python train.py --d_model=96 --n_kv_head=2 --d_mlp=256 --norm="rmsnorm" --rope_base=10000.0 --bias="none" --init_std_qkv=0.0609 --init_out_by_depth=true --lr=0.00552 --decay_shape="linear" --final_lr_fraction=0.1 --z_loss=0.0001 --train_tokens=132900000 --steps=4607
Each number is 128 + 24 x the weight over its row's rms, rounded and kept within 0 to 255. Layers, rows and columns count from 0. Numbers have three digits each. The size before them is the row's rms in percent of the matrix's.

# layer 9 attention query, 64x96, rms 0.103, rows 0-63, columns 0-95
100:179126123088066141176117153169132156128156135134126154149144149119108107107146120149082082107125118132129162143139128125096140088146109166113135152120124102143110096101096131152142123124137162102145125140102138143142148149118132186147092131150135082151135150113111177114113106130162090122
099:149147151126163126134139147104132109130154098137170125136142141087146108131129116164110164110126098130176129170133124130088123112138119188131141139119133128118105072103104121153187105098128147112084112156132136143130120160074143161123087120142095096124119101104104174131108119110156105104
084:106121139154156096087135161107133135137117130145111128169079174135139155123124122106197154098128128109122081110101114103136093152152142142100109096141125181109092127160132108128121148117151144145111138118116140123144134149163154142077129141107146144140120121100079132120184124106166153144
090:141148116099126094131113121140137114134123125101134120138099100151098131122099091103154100127118196109124134110141116097135112122070122098146136140151114109162135151118116121123107113204164121095139167103125094109136138091086137140154101164131098119093105146114121115110132202130134119142
094:114157141075101132144116130153097133109138103143115143114107109081185118128082134139134143156100132194155169126099121115136148119138150133077164149109140148128152115129149108152137144125124089103193136135103165130127111140135146122148169117129103119145126110154145132107165128135150079158
101:145131100144144122106141152141160087117123126124113090125153065156115139161122147138124107137119131125095152103119201087107136144097099117084072128182136097140128118095132121132088117150151096141136132135147071158116156139112133126132132110116100130116127130133142102086180124105128134133
107:154142073124139134119164104089112094199087120153130117087108127130133123087106131126139112150093132142133184105109155121098126133146148149144152148176127148153140149169143111129154103099111154130115174135114117095148115129107146124174150149124129110091149124115125148169129171144141127121
111:153134096115123107110154124125132086105122128147141142130116136140132118125143144101157125153145123158093191142140175146095187130144076087151125126144136122158146151155175148082107137122136136098150114093124139148121139121157123129167145131126066128109136126143096095079171142119115150112
086:152066135109094096163102141111128128104110129120129102112123122155150099105114142173151102134137166140126067116145096080148097143121096152150140192116144130150068122150109127133091081127085110122148091160120120102136119145112132115116145104123146122121135158125146148161118115125109113131
117:165116090130147116119097135128129129126090129157119127117101137131143133133080100157156164132150090102093122082172149121105162119107142110147116175138146165122138105125126089096137131137150199089142094119129092121142118143108153164130131138144124162162124091085125139097151123121162125106
102:088138148153157144107132143126125133088179117112181104112152099152139134111115153115190138125139098120113130141115106133152129149144129105117110079098111096108191109104153134147132121131156073113135100156149140165156137121139102170117121107149149158104106130138125153118131135172164131092
112:140118138088121131075125102101152158149115107110111142152125139135145106157119126118172113123155168111132080109146124149147114141148118100150154159084085120171083051143151107152105128127125099102117097128149122167144158128132113133110135139132100104120141112148150146126172082120103118110
110:128100139096138115130118080149117108107163132136107124100188182128161110110148134092087109091165128106135169097091108126122157106136126108098137185146137146137095118139101112100140117124063131150142114085121120135120160095142148140123114083132139102127126140095124113113124101135148099115
114:131094140123089155163148125154135144124111192144158130124122114123160138105140120119102133178144138133131138156101153182181152146104137162131160136137125086098132093140157129149121171130121096154114104165150147102128137112104109132123104083099163101146110144105119143111145071112117123104
120:150124123136137142148085097117126124142080174135083114143113111142102112139135149173106134159105179110117128094103105097164156132139144103112131138110112143129141123121069088167117123127096112094141061175144125123109118101136144117127121132147165136145102106122169152085123153126110129112
105:104134145119125124142093110149120188099082143122108100122144119129147144112144120113112116123122151169125123101077089157152082145103173160149128152133165137094161140101113146131131129155128126158185121146095169120144144129141143097129115151107106137105098144143190130152157153109142121098
113:122128102153123137113108141113095142139154131136132089106104129105141110132081119152133196122126111119114162178126114077128147151146110193103120162139161096122105110122103106150136095087133118108100097167157100151144112155084154159111100109139103107145102136121137148129144119142139139091
090:095100121131127114127143107128116111076096120113122117157094146145138140122121113117174140148085131090107090120089103118162104167165121103098100130130125142117164100176151089129139119122118165122121138083099113113147114136149124088088162151119122169135160101150151172134135124120117160168
091:142093095130136150090153111131140125101092165134134093141127133149122157095149131095110097139147113123068119092126128088127088138125135095106113128132103149154137166173141101096133171142096131136131156083097093115152136126128099110133188160133145127130157152146121148160148128120097160156
093:139127114116087126141071124136136120137181096142129136087115138092159101118112147177116139127123116135169178116140112139101143133114094154128148149102098097118110093131136107139118151107126098116123102144165132148147094116130130107155149046133117080138135110134162091118099132164134149112
110:106141133146100118155129122127176132152110129143115150094112141124116138171104154137145102144112194142141125129140147140131143155148113124117156137111105114123118075120159143107104133110117119085117103178159129160105114090144111127141127068192162106135167117136130094095086118169136130106
111:143109106100150157086102153150154132129100093116190132140145123139121183120091104107157167168139095121128148100162133144122152093123100139154120112118102132125149104099120113093129137110184118119133106140108152109128111150127110143129115144098067162113120129136126146120186128158158124104
107:122112105118125112091142135116154145173103151117143132142086131127130123089138090079084097109142143082142129102128146150122109102142110186175128111106144103137126141153145175110140129136163111070127138108142114151170166129106101189124122147155116128129135127105088139122127131152115164114
120:116120090126098128151096128155133138156138094116163162093113137146099175159136142131117116118138142122142126122130122118154127131092114148181153123116106106131115106142106113086129154111208158113147131133095080086122129083117104125176115118094149104138098123139184109130128124134114159103
104:101110172115135141129122134127080101077162154116137127168148151104134130145162131108142133151137104114126100139109134143109129162154110085141144108123149184095142142122110160168119169129122136150136123114183128144116103140126067095112100139124129134184123134145107130182100127108090119115
108:155140127133165144103158120113145104084164126126114078111108114109154134136098147152125120128119157147165138130123118134182121111105101112128136135126176156114141088099094118041112099124113105154114103158131126131141118148099110117104097105116114130146147105126160167122158158116110148077
137:136086146111171138145131129098127141089110105173123170102101102161094095110101127139131121114167104136120088133136114142142102127145107087080111096144088174136156149137107141132134133110064108106123132129153114136096110118142146145126129142167153153162155111139136124085102137140103106170
111:137079109144115107140185122145147128124158120106150159129153152164127104087117105117166128137144156121111163142174131177152090140109152087157143137184106117139132164124144140138140161137094126139157111164109112119116109129149150140134118135157099134106080149130122138107133092096171156151
104:143171116122145143105122135114126188078130127134170139135114097067110140135116113150117130148155107099092134156183149136105081105178097091119133162122142149115147123129167134170134109136143093106097113097152130119106132146165152125112117129120083117107122131147130157114113100141091118115
119:107106120180122143137166104116152149163142133094140134144107105123158089113128126123143094124144150092130103142084152101127120108089137092147160100146119170155090151132154124126124115110142125172130118078109151109116125121097094125135190143125180151153142111107154087147127154091119116113
111:139166142139088103112094110055127133143172133089173151135128104112186139121118110125082113113137171129108145138125107142166136147113138168139125104096123128129091151094091143145121150123143110104144149115158108147136113146109139122163150079091135150084142151113120117119113111146160134142
116:115137087133121138118097103119162127132133105087140108122163103127157108097144125146114094143098128117160092098118077124102084117123127144113098144149130119169108136105136118155111155126116133098083140106105137124108138153145151159098146186124128126167087193090159132089129104138152141115
125:142130126150110121138086138128122165127136137163146163151139116153121166148145114137084153142121086115178146115077148146161119123111151125137106131165108115119127150135182068120093127151119120140143147135133118099136143107094124147108092076117137119181125075122130121098084133167151133140
095:167146129134135141099112114088159140121156131107162101113098159139077168172148085140111137105144130113159098134168116173182111128148106124161117108129118121131162112166157120109121104175125142135137125130140124124155161171119099170096082106081128123107093129113141141145116121137129134124
092:121122097167158138142122120117147153132183132150125105150128101168125121114141130131105138092105099133117176113129165161145107115146120112148145121053119165134134177117147095056108135122100139148098140158098152113169143116108101113125131113117147135141096088146170139116102129135126143110
081:136125116134103150138122111160133104137130169093110094145146144098149114140128163191124153111114124115106124108131116116155131124102104124181120142063159133139183125112146118112167118105126153115121143123093102121156129167090138116134077147156120134164189146104118133172130145122134135165
077:143131094110105101117158158109094095097156121120148099129096152130130128093127113075130147124155099141095102120134138172165142117134137121115138100098161204157107148110107167110133118163130147151114093135127123113154117153134124127146145136137147141159076141100140186139133151133107101161
094:160092114124100102108116144097151136151107101086140093107107150092119126117138126136108142131136092104107112129162141170132096114153116170120146125109153155131099108089159108089115107147153148127103102113136093110152109133097117110084130089112139124167140117144127128117092120140080098199
098:129114134159149127166122117143079145167143133170105116161128102161136153108127114141083163125112144137114141120123138153174089092113141135119102134152112116105154150183162091101115093131134149155160148087113145135127152143103122119149116139088132107177147126132148154081076129116155128141
096:108118147126134151122164147129133143133135159146143104158179161127147135166094157111125145120160145119103113129154125109132142126112110095133155113069101144121153118128147135132128160084116125142128137049146084102116117126151110147124135109121139145163155158115089176142158081132071128104
086:145120116114131151186080104095116128140117144191142115118154154144110136106130166169091086100095143137127117100135142121137125104099162119083119104091090120149096099101152141134155123080108161096119149120103145137104116159131130131095119148126155136123133169113090104122141125140122090143
093:150124144164128160167085120106185144154127137125145145104145114144085100126127092131123191139139105143144139175153155100114128088135155122123116170114114099138103128127151128134123099136115140139099178171121188126111156098129136105097166143109133110131124151137142120093101095125140109102
111:108116134081098113124155116160125105145094146137079128124142151146147087088147126091161056086131167114106104121125113111104124088104122156127137125134149126154118157154159131161157149102116146129117128065106109131119104141140149129156142166146115123124156161153120120146161152118152129165
090:125088132149110154079131109137134164121103141123128123106131144101120097129134116137123096150134163105103143153112165092109087106118080152093178158158111124136120127116113171069123155122138089145147142148093142125115137170154107109128113103130146112120138105147153111115160083157140123071
102:144096107139188139150156116137144139126090143105128114126149163157074140137101140108134086177140099113123113136127113117108125165113157115096102110150108132160136139151120093129121118129131149134130156144102087117137118086165167153143164105141096144132152138152133123073116177113183127115
090:138129115118119122182116126116123114132121106062068111075125113123117121110143113136147114100208097197128153123136124071123145122147120143147122126146070130100115109116173156096138127150129130160133104124157141101121139129119118113138139096109118141145130140146112126107144164142141105106
086:114130130155148108120103101192113113155162083138152151112183109162159150105158123153151104145153150118125095117173132139147125083110163107167142124155127115116095144107171119147167104144100118138147142120090122104159098101143119148105148153106095120145120106128133118141128170139126126165
102:166129085117156148155066096140161167089101116116135118123166116107086139133129120122120098129152082088150109156147115150166154118108111124130111141117099097118117132128158148165102154121111146160150108105120110142117099127125141119087128131130136131115145123176086179091118122109170109146
085:099140134136106080156102124136134126159114152135138124141120132137144119126105114109094160079123105132123079084103127069095121120130136128169082077146179134139136144111100104073112134142136128097160104133103130128113131166097135128121119128114108147107142082117091085106136144133146108166
084:098137114089107132128130150130116106075118099063109117113125151132143112099146154106163114111134114118093125152167088109104162141139140126121136149099120153150130152090141117152108140129152148083141114131124157139099107133148157126132154159172136168114090123144149158117179150103121096183
084:165118100110143119097120101161125133108152141146160121082108149119112177204102165147151120163128145095144108107142112177156126163120108117152128095094124168113158107136125138114112108136156154149128121137158109142080093167131117130109129171130105166144158135114111150132119113148113142110
103:112103163117120117168147162128121156159073121135126132110130159167124093112132148103135120148105118162128115174140130097086141129121137128080109135111098130153132134102117129162122144133114175133139146147089170106130074118119153140112172130119083115108107127122135129129126152135163126210
095:135117156123122120149167094075128099144110138130132150121138119171120113126133158069092095137127124152136135152115116088074125125108143119147104086120139103137131147185125157120133153132107159138135139165130123087121124103141140124131177117112115127126122113158174117159180152094146184115
083:127134138113166155111157122095109122129122144144173142115138145120141148120162135143131153129121134159125107198139085183098126131127125138138135136080085081181130146132152123122136133162143155122143116097147111176124118134161129087105100163125109139104139184147143151114147079105125138116
090:150115117128155114096145109149101130148159141155146126131112130145129111136100112203112183106129111141110145141071120152145198125149114147132160124081142162108112142117127126135121105172113126118157095133137089091116150116135112143118099110128135131132095138110140128102116076152098103081
090:109083141119148124117154103117132131124140134143042134155129071112112121134070119158167084101160166146116114129141132150132138111123125115128159139127128149151074107145134174138127112123163114137134110161138139186145124137141120176163119120108117134156093108118103149138119140159106140141
084:147080164116137150151101142133131133068092147132119091123126134095141146125099108143137138114128120149109102097157139151111163115122163135163127131099144125184161125138075157089153107130145092143144113150134126133146087153110132125118091161162126152124151139067081113127096160115121123136
083:167100120120086095083140153155146120119122127140134146140145126161105089141166113111108168146171125141193129166097138134156127092085125141145108105158103095165124146128140117106124146090111134197132143152116152135155146089118121122114101117111131127100129112151120145123093112111124169108
101:147131100106094116140107168143131147139160133132149158129144120158124154119143149124073102137123114142148154133101135199123159111147130150103135083123147110111145092179126096114146133151126105115164106130133124077098124082112122119126093076115135112131136109123136075122126147167098157095
095:109187179131109156114111169170158133122121119075125121119122158119132161168114112126138110113115102138129104154111157146129120125157177135131103144132077124122136122115154136160124124129151073164160123127120126120140131132100171144131115122109124103109134121165131116135133155180178117189
093:128112153100118131120113114096129089121138133108104169162152137121126145128124103099127133126133102152147140146152120141161105111095139158106147098124164154159109113130122152113141176148132175088168161093131128116099091147128123109113173107072113168115151123147134109161106078113176167127
089:158167126127133163124116137133148126124148099157147072100145102175149082116125053118108115104163123120096132115139106093116131134126121102106146127130124152169132099119146091133120126200148116109141150134129119110091159117142126142113125158126154124111120136159089154153122151136158097172
085:178154150129140100123140160135089129151096109124167204109163130143118124119120107120141094109157133109137139142151125138145133135103111107124136211168123149121104142147124123125133100107125138089134146128109131095160123099051106128190139130133125121132150120120138155118104131101136128120
090:127091130115088155116132117140125119149117100143178132090126130154137142125143110142125134095149169134112125167092182140181132166124171098138138157144107114134103134137157123152102171137139137124137126174118107094154137102164127127143094144085159130101161109121143080124118101147140107076